Weights of a small transformer language model: 65.8M parameters.
Each number is 128 + 24 x the weight over its row's rms, rounded and kept within 0 to 255. Layers, rows and columns count from 0. Numbers have three digits each. The size before them is the row's rms in percent of the matrix's.

# layer 3 attention query, 640x640, rms 0.0542, rows 54-56,118-120,182-184,245-248,309-312,373-376,437-440,501-504,565-568,629-632, columns 320-479
089:124146110097144116135135154112158123142135141147074089121119132115099187124118114172117116131143095175161109119128139156137159173156167121117125056115168133110159100138125134163109142124094126115142146101121115117146131132077138107153099132134151108096121109099085126159152177143109139135110103154132144109139125150174142114109094110111151154137142124152123148128171128123147108191128074171144137158138137128123172151097117145147163122169126142127133101140124142126109157160101170
105:124103110102150141137106102151151091115115135120137145107152149127166132155123110131112124105087159130129123147148170096095152174118149117140149098134139118087107110066116123133131103100147102133143087118107110140165117104139107124128143085121102118085093095129155141168188121077121141161132136114154104124149128092136108133138153092127160153179147076104142176106161091148123155171117133147147114146114137119129121122073091128133139110120145167146114122112119138165122119154121139
101:127138113120140187102118124129114123117110131159094140152154127076161102120129137112119119125172118094121158134155114154126098101138129143115149170084122134131119124090122105128151085128166153132095132106122145144103121096141136165122109096126115104151098156125117126130135137097179121125149115150134158127116122123189144110137136152158081177155102144105079161127093147122166127132149144154145159132139121109136078141137134153123157160140106155115094115153157118157128162146109139
104:136101178147153103130122123130123164111148139106119118176103113151103101096145144149124097111142125092091089147122101112136188134144152134090103123137153122146142082177107128127157108117114119168127137170121141116178089108161136104139112132160122120167179155179089142112141109161129143121121155124123126126132113161114124099121111104134160154079140101120138119120132174176158119140118150151090125105087133122088160114121140159155182156147090123124119121076095153173120100123150137
097:108114100112148097091159127142139120135118136148114130116156093146122135134137143152128145101110149108145110162100126069083123144156113138135129120144092113125132129165126189162103166145122163119117143130112164125091165105132137152115116141080149130128170115173133175122118106123153120161127115162140169164128155138099125124175146121167143134134088145142103121098172105193150107148083097133101123143165157119151180132109159125099137113161141133155178141096204135185066123118150141
111:135151140141120130142149146137132098132144154134117096104131132129143139111097134153072117170133106117127166134153098143119141120099103138148140137117143164094162098145132148146075151092123150111130153141101128151137163138095128113112151101105132085122088109179126136144127180143141120130119082152137117108164119181123137174097079116119143106130132061105134120188169089156091096123117087153132128136127104119153129123176153138128094104141106103156101143171166105126154154098101160
103:103124117097123173142126147121138110097165140085132101117115157112116082137097115129153182144148138137103106136106097115113149116124109120100097103089146121142137141130136108142098145170091157136125129117088160165083117130136097171114136120098142115115105109108138128137141145107137121128119134101149145118116128110131154111151092111080129136122117143117121127116116143105097119126162137115133095130120096125114123123119137117109124101114179130129131084145125122105164101102179116
103:125115129076123131101133142103109096128127128115100171115124122136171125168137126120140129120144115145107159146132209127113159160114125106109154141153181102093130161146098110088167089122127121150142129192158150135144143115122150169126165087122160120154121118130172159118104090133123115114126132098117145120134137087130114152119180115159166119152139119126147098119126153128155149133143116075119127107118135125112131101117152137150158099113109092152154149103162144158079128160141086
102:161144145107158119115143154110146116130135102142122148109147096125183119144153129126163114135097100087084141083103117100153154121142102101146112085069085107111157108110105082121156176123103087129129122101124090167127142133138143135152143195130094082125145151124134154103131115100116132121109100119131074064128123100137097131139087121131107156110105173138105138160115178157163123122127102155143118111131089156140147123163136117125171172094116124133115098155130135121116144146150116
106:132125108141098135105092128158140122126115104109151109123110152122149121155136106133124137121123124106165096118124117151140064103129118126143152159101154139148147125124119163142120142136103124114106133129153108122143129135124123102130138131169094127151159149127117123131146166141158103099127140098136128099146155152128135090164113139132106142085162120094174151129143117154167166139159102119155098122123148150097154142130101123178140144128100132128152118124132125091157172142119091
094:134115135133113092118164159199105123152104088108131136076117114169125156098169124136112137114149075144107122164159126130098082102117105130158142107151099127090120101113140134113129107126158120082131165102123112094138105137159103165149099082169127142193136098151160108115111134117100138097070140112083125080168128114092118122089144091155152134133122113112109094105149138113135157077150121121098092108133124091169151137126137126098150134150161117113149153134166116141107163096106101
092:148122157156201102116100132174118083103126116146128159116141163110093127145157142146189137131114135108143133124102108150146121128117084141107136140138159149122179138075122131157113150085120129132109116149168077138154132146140089152141143095094123129147139148189140123163083139151145137110130129123113151104153125127153119141131151118110128101110111136156126108089107125144151105123084118157131128144108173099157106114130120136155125165130144127159111115151173108147182124090131109
101:154162132159150142177129130113158101076102132175139141133109137065093129110137135114094154101149203148149142142093122119095157129156116087138132165107136153096140146167107139149104116142135113125132111122099074141096146147115152137123104146082140142120127104174131170105137139108145117116130134110168080153139137102099110179120147137097112100144115170108146161106142102167122136092145113134112106137129088111119158114110120110128126114118116147133127094150105098111112135133174151
107:115152102127100130169159099082129111140100088095144120135136178135140099161136125137152133103170136167141112068131140087150140149134135126180115108128135128147139157138112117107120105117128106116138149130124152128154105114143132143136119130118148111127105123107128165154175154170116153112139087101089157177128191140136092118080130135120125140150115128123113131116157120134110121136110147155107137098137103096125120081135083122180129086142093126141141147101120113162157133096137128
100:113151167171113147143137190125109154147118111128068111088119132122134147124113102134136136127090138100118112128107108137154104119106149085118109130095142144130167049135169155118108215155138169138096089127119128105130103113131110110148113151101149097140147132109137157091128142144129183113106127106105126132151124137147150144118100158133118110103112141138120147132168176150132108121139094152167130101130140106125158155129114112145143180092113101175149125133119180123089113118153122
109:124122145110087145134134111104111116136133126085157115120145121114188122163126096152129134099086136129090140100109134150109142142084131142115141126098153116091106167141110125132132128060116133147171109114125155160136139091134146137133144171114092149108113141116139135090135173174085141110080110112155109141150144145123127165171133137109126166191129118122147172131137116096109106106119159150141148126154131147118122141075115159154111085114099123123146143120109127130122109113081078
104:135151129116098148113165101113098111113127146146136128096118131108179107103129122146112154146129157109129180117178146167146133144079094168134137106086147176120154122094104112119168129119127145141157102120104168139128134112119093124122156140105125134138142120086159105119165149159102130137135178096120163121138192111175084146144131176155107103149089114094130147118116110152115134126146138142137101069118101143141122115118096141139126136129130176126078109130095152144105116156102094
102:152154123110137145143137133134117095126154131126146152137108126140131130110159121136101110143119193163128115094143150112134122121067138144160126124138086121106118131133128120159154098083120098148125114117101110128134084096123134145147104119119167126091121124123118163086129081132127154150118107079145098168167088141138107137112133141133168104149129122088115105148117087125135109125115135138137169150091136112135138158135095137166105159103094127146096129138175143071159087137079128
097:134149132112115129144121109138123162129125147134101111088135116108109151121103115145123111100115124120120159152111126114154130154126115122115143096113167097134139096147152144143088125158121136097103098112143136101080127120102146124157101162130162148115116110135133102085100119194183132117151108133101153075138135178139137119095141183131134126092097161143108086121144164121122158141120093118130112122135129097102130103143149135129116131137092114134110123152134157125103144143099165
106:114136158103131136136124091143132129096144127133143146121162127116175112159136115111123090100074128166124118140155151124144146126083157124140154078141156091096115132105107099166097145122138101153131150130142135158128124119121124104157109090117114114091101122123099117139154129130138133157113104110162118103105119098108132082134152110148166150171117110102174133109141142095125138149125159198114173162131145120134152132112128170124132128084139160145170144140176133143101132141130102
101:120129121149113180151105148118146127122109102106141093127143085096129116119134084138131097104137120115123182089150140125181128134124105137125135110116124161115142140096123108114165148134143180099131099122091134116128133106116116155136126107120111089092107182077126117138173101143135144123138152117142151117108137103164081147154119149145140119140100150106084132169103143134145152113105139131117053101113128147155101103150166141115150180113139149123137117165109110148068123127109123
109:093112119106115132140169130111150091122133135138138158131123125136077128120130170154102108133137138142128119098123131153117126177111140110143112145149158104066163129138151126150165154147132116165096122116127130119097113106141160139108097194103119132162139099129139149148102094142145134164140163127124122180137082165100159137141167120151115083100120097089139165126153082131093193134131115100167147113118106139157126125087148152138137102112164123145140103120155148136130146146112127
097:118172112114088125155154160178142058113146132106130167153124116121138116066133142084114121115120138164201109145102164126121102124112179081165168105138159153124107132137129071175108129128121146074119137142153147117121128089127124125133121100103141131174115104127151163113165150113144128078137144131130134124162140117109142102122119102161101085123126150145117177135127126109086193155147139096170123137134124110110124135098119125108159123127136125130126138148191090140123140128155106
095:144132148094144095147152141130151156131148148114130119106158123107111093119138115129157109160143110142163118126107167091080131182147178124114174077122117107100097157107118130115148177117092114152133126079135148122143132099159162095124099125131113134139103103123140148108120103129130145154175143093113126165142073110144130163091080116121119096167130110141097147156097124104084118117087126158137142116095105074114161157146133137124141117118131113134130137159166085167128148164157136
100:124126150149101105123121133109133119083159139153129127163100152144123119119147120092103096121123111112183083116185103184140114129118113102107136124122113129114098138120104121113146125144134142123079101179115155132119103118151107088128170110159078134133117154148168203095085086200107106087126133135151158114110156154157082123137119123110139125101123180079112112128177140145101136138153128182162109158119108162170106127156121102125125153158108139155097145115125150106142135170125122
105:184142163096162121134115149115154115083151102130139165114117155083090112161105143146157075156135152140103130088137116108120125156091132153084140149177149141135097102119146106132172104116175144127143157120108105126069143153109123111133140086151148101115100074164145081126087087148141133115105138115097117140122138140126114135115153115134087121113125163149127091088109107119118156122109123123117166166120114132132097170123090106120126091175105173129118121158137100090104141144098163
098:111153155120165139161144091094096104119098129128101109124147131131118145071125156084130128106159163167131117115124119126132124149117149147149113088149160145168159166124133145184103132134113137141141146061130122115115164109121135154123120140123131126133128159091089152083148113095182099151134141145123124137111166111164109092139109160122109104138119158125190124154180149136117174171156122126136094143148104145090150053134098102138063093180159138138077127132137109159143078129112152
107:147123137120145159115091162157141124108120123132159100121133121092121082145151109101167135085135158139168142133186189102122169152148173101072158100147126087128083121116109117178110108134138121123158119113182164133117098137134122124111116097128141083092112134175139119139161119121105152166127135135126108138163110105135137125118150129129139141128147118121151137092089147149147159157098159130170120150122141140143151149114127181105139098130138145127151112097199148158118132145115098
105:101138170124113156138108164118156069146135112163163112148146101096127100090149143098116102074153104132096144106185169124147176150126115102126121132102123089118120119125099089132129110131131095151071115072139123160100132162107134118161146108099063123122155139097119126130130116136154131147132150161094135096119113115147104131120094131124160129135138152112050124133138154105107153134110125112082094122155137117140106128135155159142145155105149124157114114124164124128127144150130129
112:137117124136131129090095156108135076132147129115178144113071128119117113126108111143073143145129105117099113139117161119114090138117125109105136129061078095162123131128137114135126167147118142146106138145098103135152150170157132152125143147146140127134142137146116107126165101112107156135113125104116143118152158146145153156121133138087106096127117099151127135141106138124130153087137134114097125129059150122119162128111154138151179096142111164125120099136141131122145139159180142
094:162121137153157150103149081172085158097141144113110137107124140075111125127136136154111070123099122105121143080124108113123138097115143087125106111106096127114137101087101104135115149128119100137128115106115116160117121109119099109139112111157124144161159120120130181121142169098108089127166131037082090160158097131137128106133146177122096130081131131100125122172150127113173100123140137129102137122103121119113112116115129123151159138082144124112138079114093126100102121149130133
099:093092145127111156118115114137092104151146122118135173147105123130163062140127142143140151127083127148132125096139117126078147148094154115114165151149121088106089143136127121152137125125147096114130098150138161120141109130173155108087126122120156144127126134102128136109113130122113141112108121129138061149142115096110128132107130176135089111128125119124133149127135100127151154114135159141107165148114134139108113083163124143129130096096138115149173104084126161131168136197138131
107:143119144102194124153101122115156129111116151094083129126125114089114135158128123103162122140127132112129147115126112192142179128124104108095143136115140108107118120139155091141115091126117096127181131134128137153123099082154112084111121173118143121091134111151115161124179148105145133116143118109165135121155161155159133104094104106162115166098155133178105114097140097124092125167104133130127111127103096066114138124108142130100091128118171115150117096098158111140105083108106176
114:174176175160094095175110103127158133099140162094092125091125125095141145160139123125147094104120139166131111117072067128165147117143113139139144123107126114141105109124154100098107124158131136146101103148144111136133158107136100137117137127151137151117118174126152116105140159191119108121093138103104125140159136150100052099108110142140129100156105105114113123116113120176116138120169142135104110145095135164147125121140085166117138109145112094129104129167148143107107129097126112
097:126128135160146148133157149134076152101153121117093088092138130152101111102104160139133154120139127132127139134129165124173078080149098111150102150117094132151154189116151182113114142098146183125122133148135127062127112127107104136168121136145159125137143124103168145064125132109064144142117110115055110122120104094147150153134083163133110137125138088137133124162161150120093141110113110112097115120159110146145117108125166122117151175099177132126134141173140148097147125108165157
099:104124134092137102116140064154099146098151108123146133136130104138129120148137111131140106084123185140112168112152140101132105157141145161154138151104136158085106173153118125157116148067142147150136155142152147129135122124129125148149174113093164102106119148127104125124159143113116135123080106135118141170138124129077137162179110128121126131153091075098150138126119160125107129141073162142119134133125126094105111113072124177143132140118105147106132099110134124149112147131095111
105:129108109162127171109124141136080079109172181151128094133144111092154111152084117160143088152131137118127087092161172115153130124104080167115118073140105082114166131088107124108161102172115112156128116125144142129093140133120118135105136124141116154142087144092113145064126163123143121111183129106121146136134125162140113125182077132128119157180065174149138182123156135120124125090158127119128130168142111161150164118145183076120148118130136180149143110142125098130125099124133118
# layer 3 attention key, 64x640, rms 0.0493, rows 53-56, columns 320-479
105:166111155128144098143079102145049107136114105144127129189076135109102131132107112150105110097144158174154135114111157136152122119121113113151135166087091136121138131087137142137095127138115128124141149119107101137175141138117107135156101144099124131143113113103100080103171138106116144128114079134105154116110092109156134159136078153140145159120138118112142119101178155134163135098114128168119166137135131110142103124117118134119138102133136113140090141125153150078139139131153163
128:067119148153106127129158137106111097175132127143092129101136134135126133111127155154148136129095087116152135125121105129103134128109147146131191125165129145162107133132107139121127135140135098136121056114092162162080134109149108135125133148140109117102105136156110146117124129111153130105123148138152123170123135126106106125129128138136124108135103133111140141111174124123136126191142183153089176145137095142086104121165116136113126095131097123123114161114151089118102112143132108
091:127132095124115114152112137173155125103066165121083131066117138150110135134125140106112131201070150142104143133118144096148132127127117082176116157081106140120107157150143134138131136105126156156096114067134078117137103141145141097148118156091152125117146123096105144129098134124135140146136113074096086125105141150119141093091137127124098098126102137108123166129115109162119124120174124157118123103187093158155106122132160109149131137135121117150144090135158141111136131141133175
113:122149140133121108162121104126127146171096152169093112144170082119150127113125124131140121126167091101160167091099112190111139143147112138113158126098121091136164087086134145130114141161168161122091150072111105144097182115169144159125158145123155080140147108145091093129147117119175168106125097095137128142146134169097095133120133112115139133120101103130103122153124113143185163160102119099100142107124147096070157114189129128127102122119131120106106139117154123138141095155143135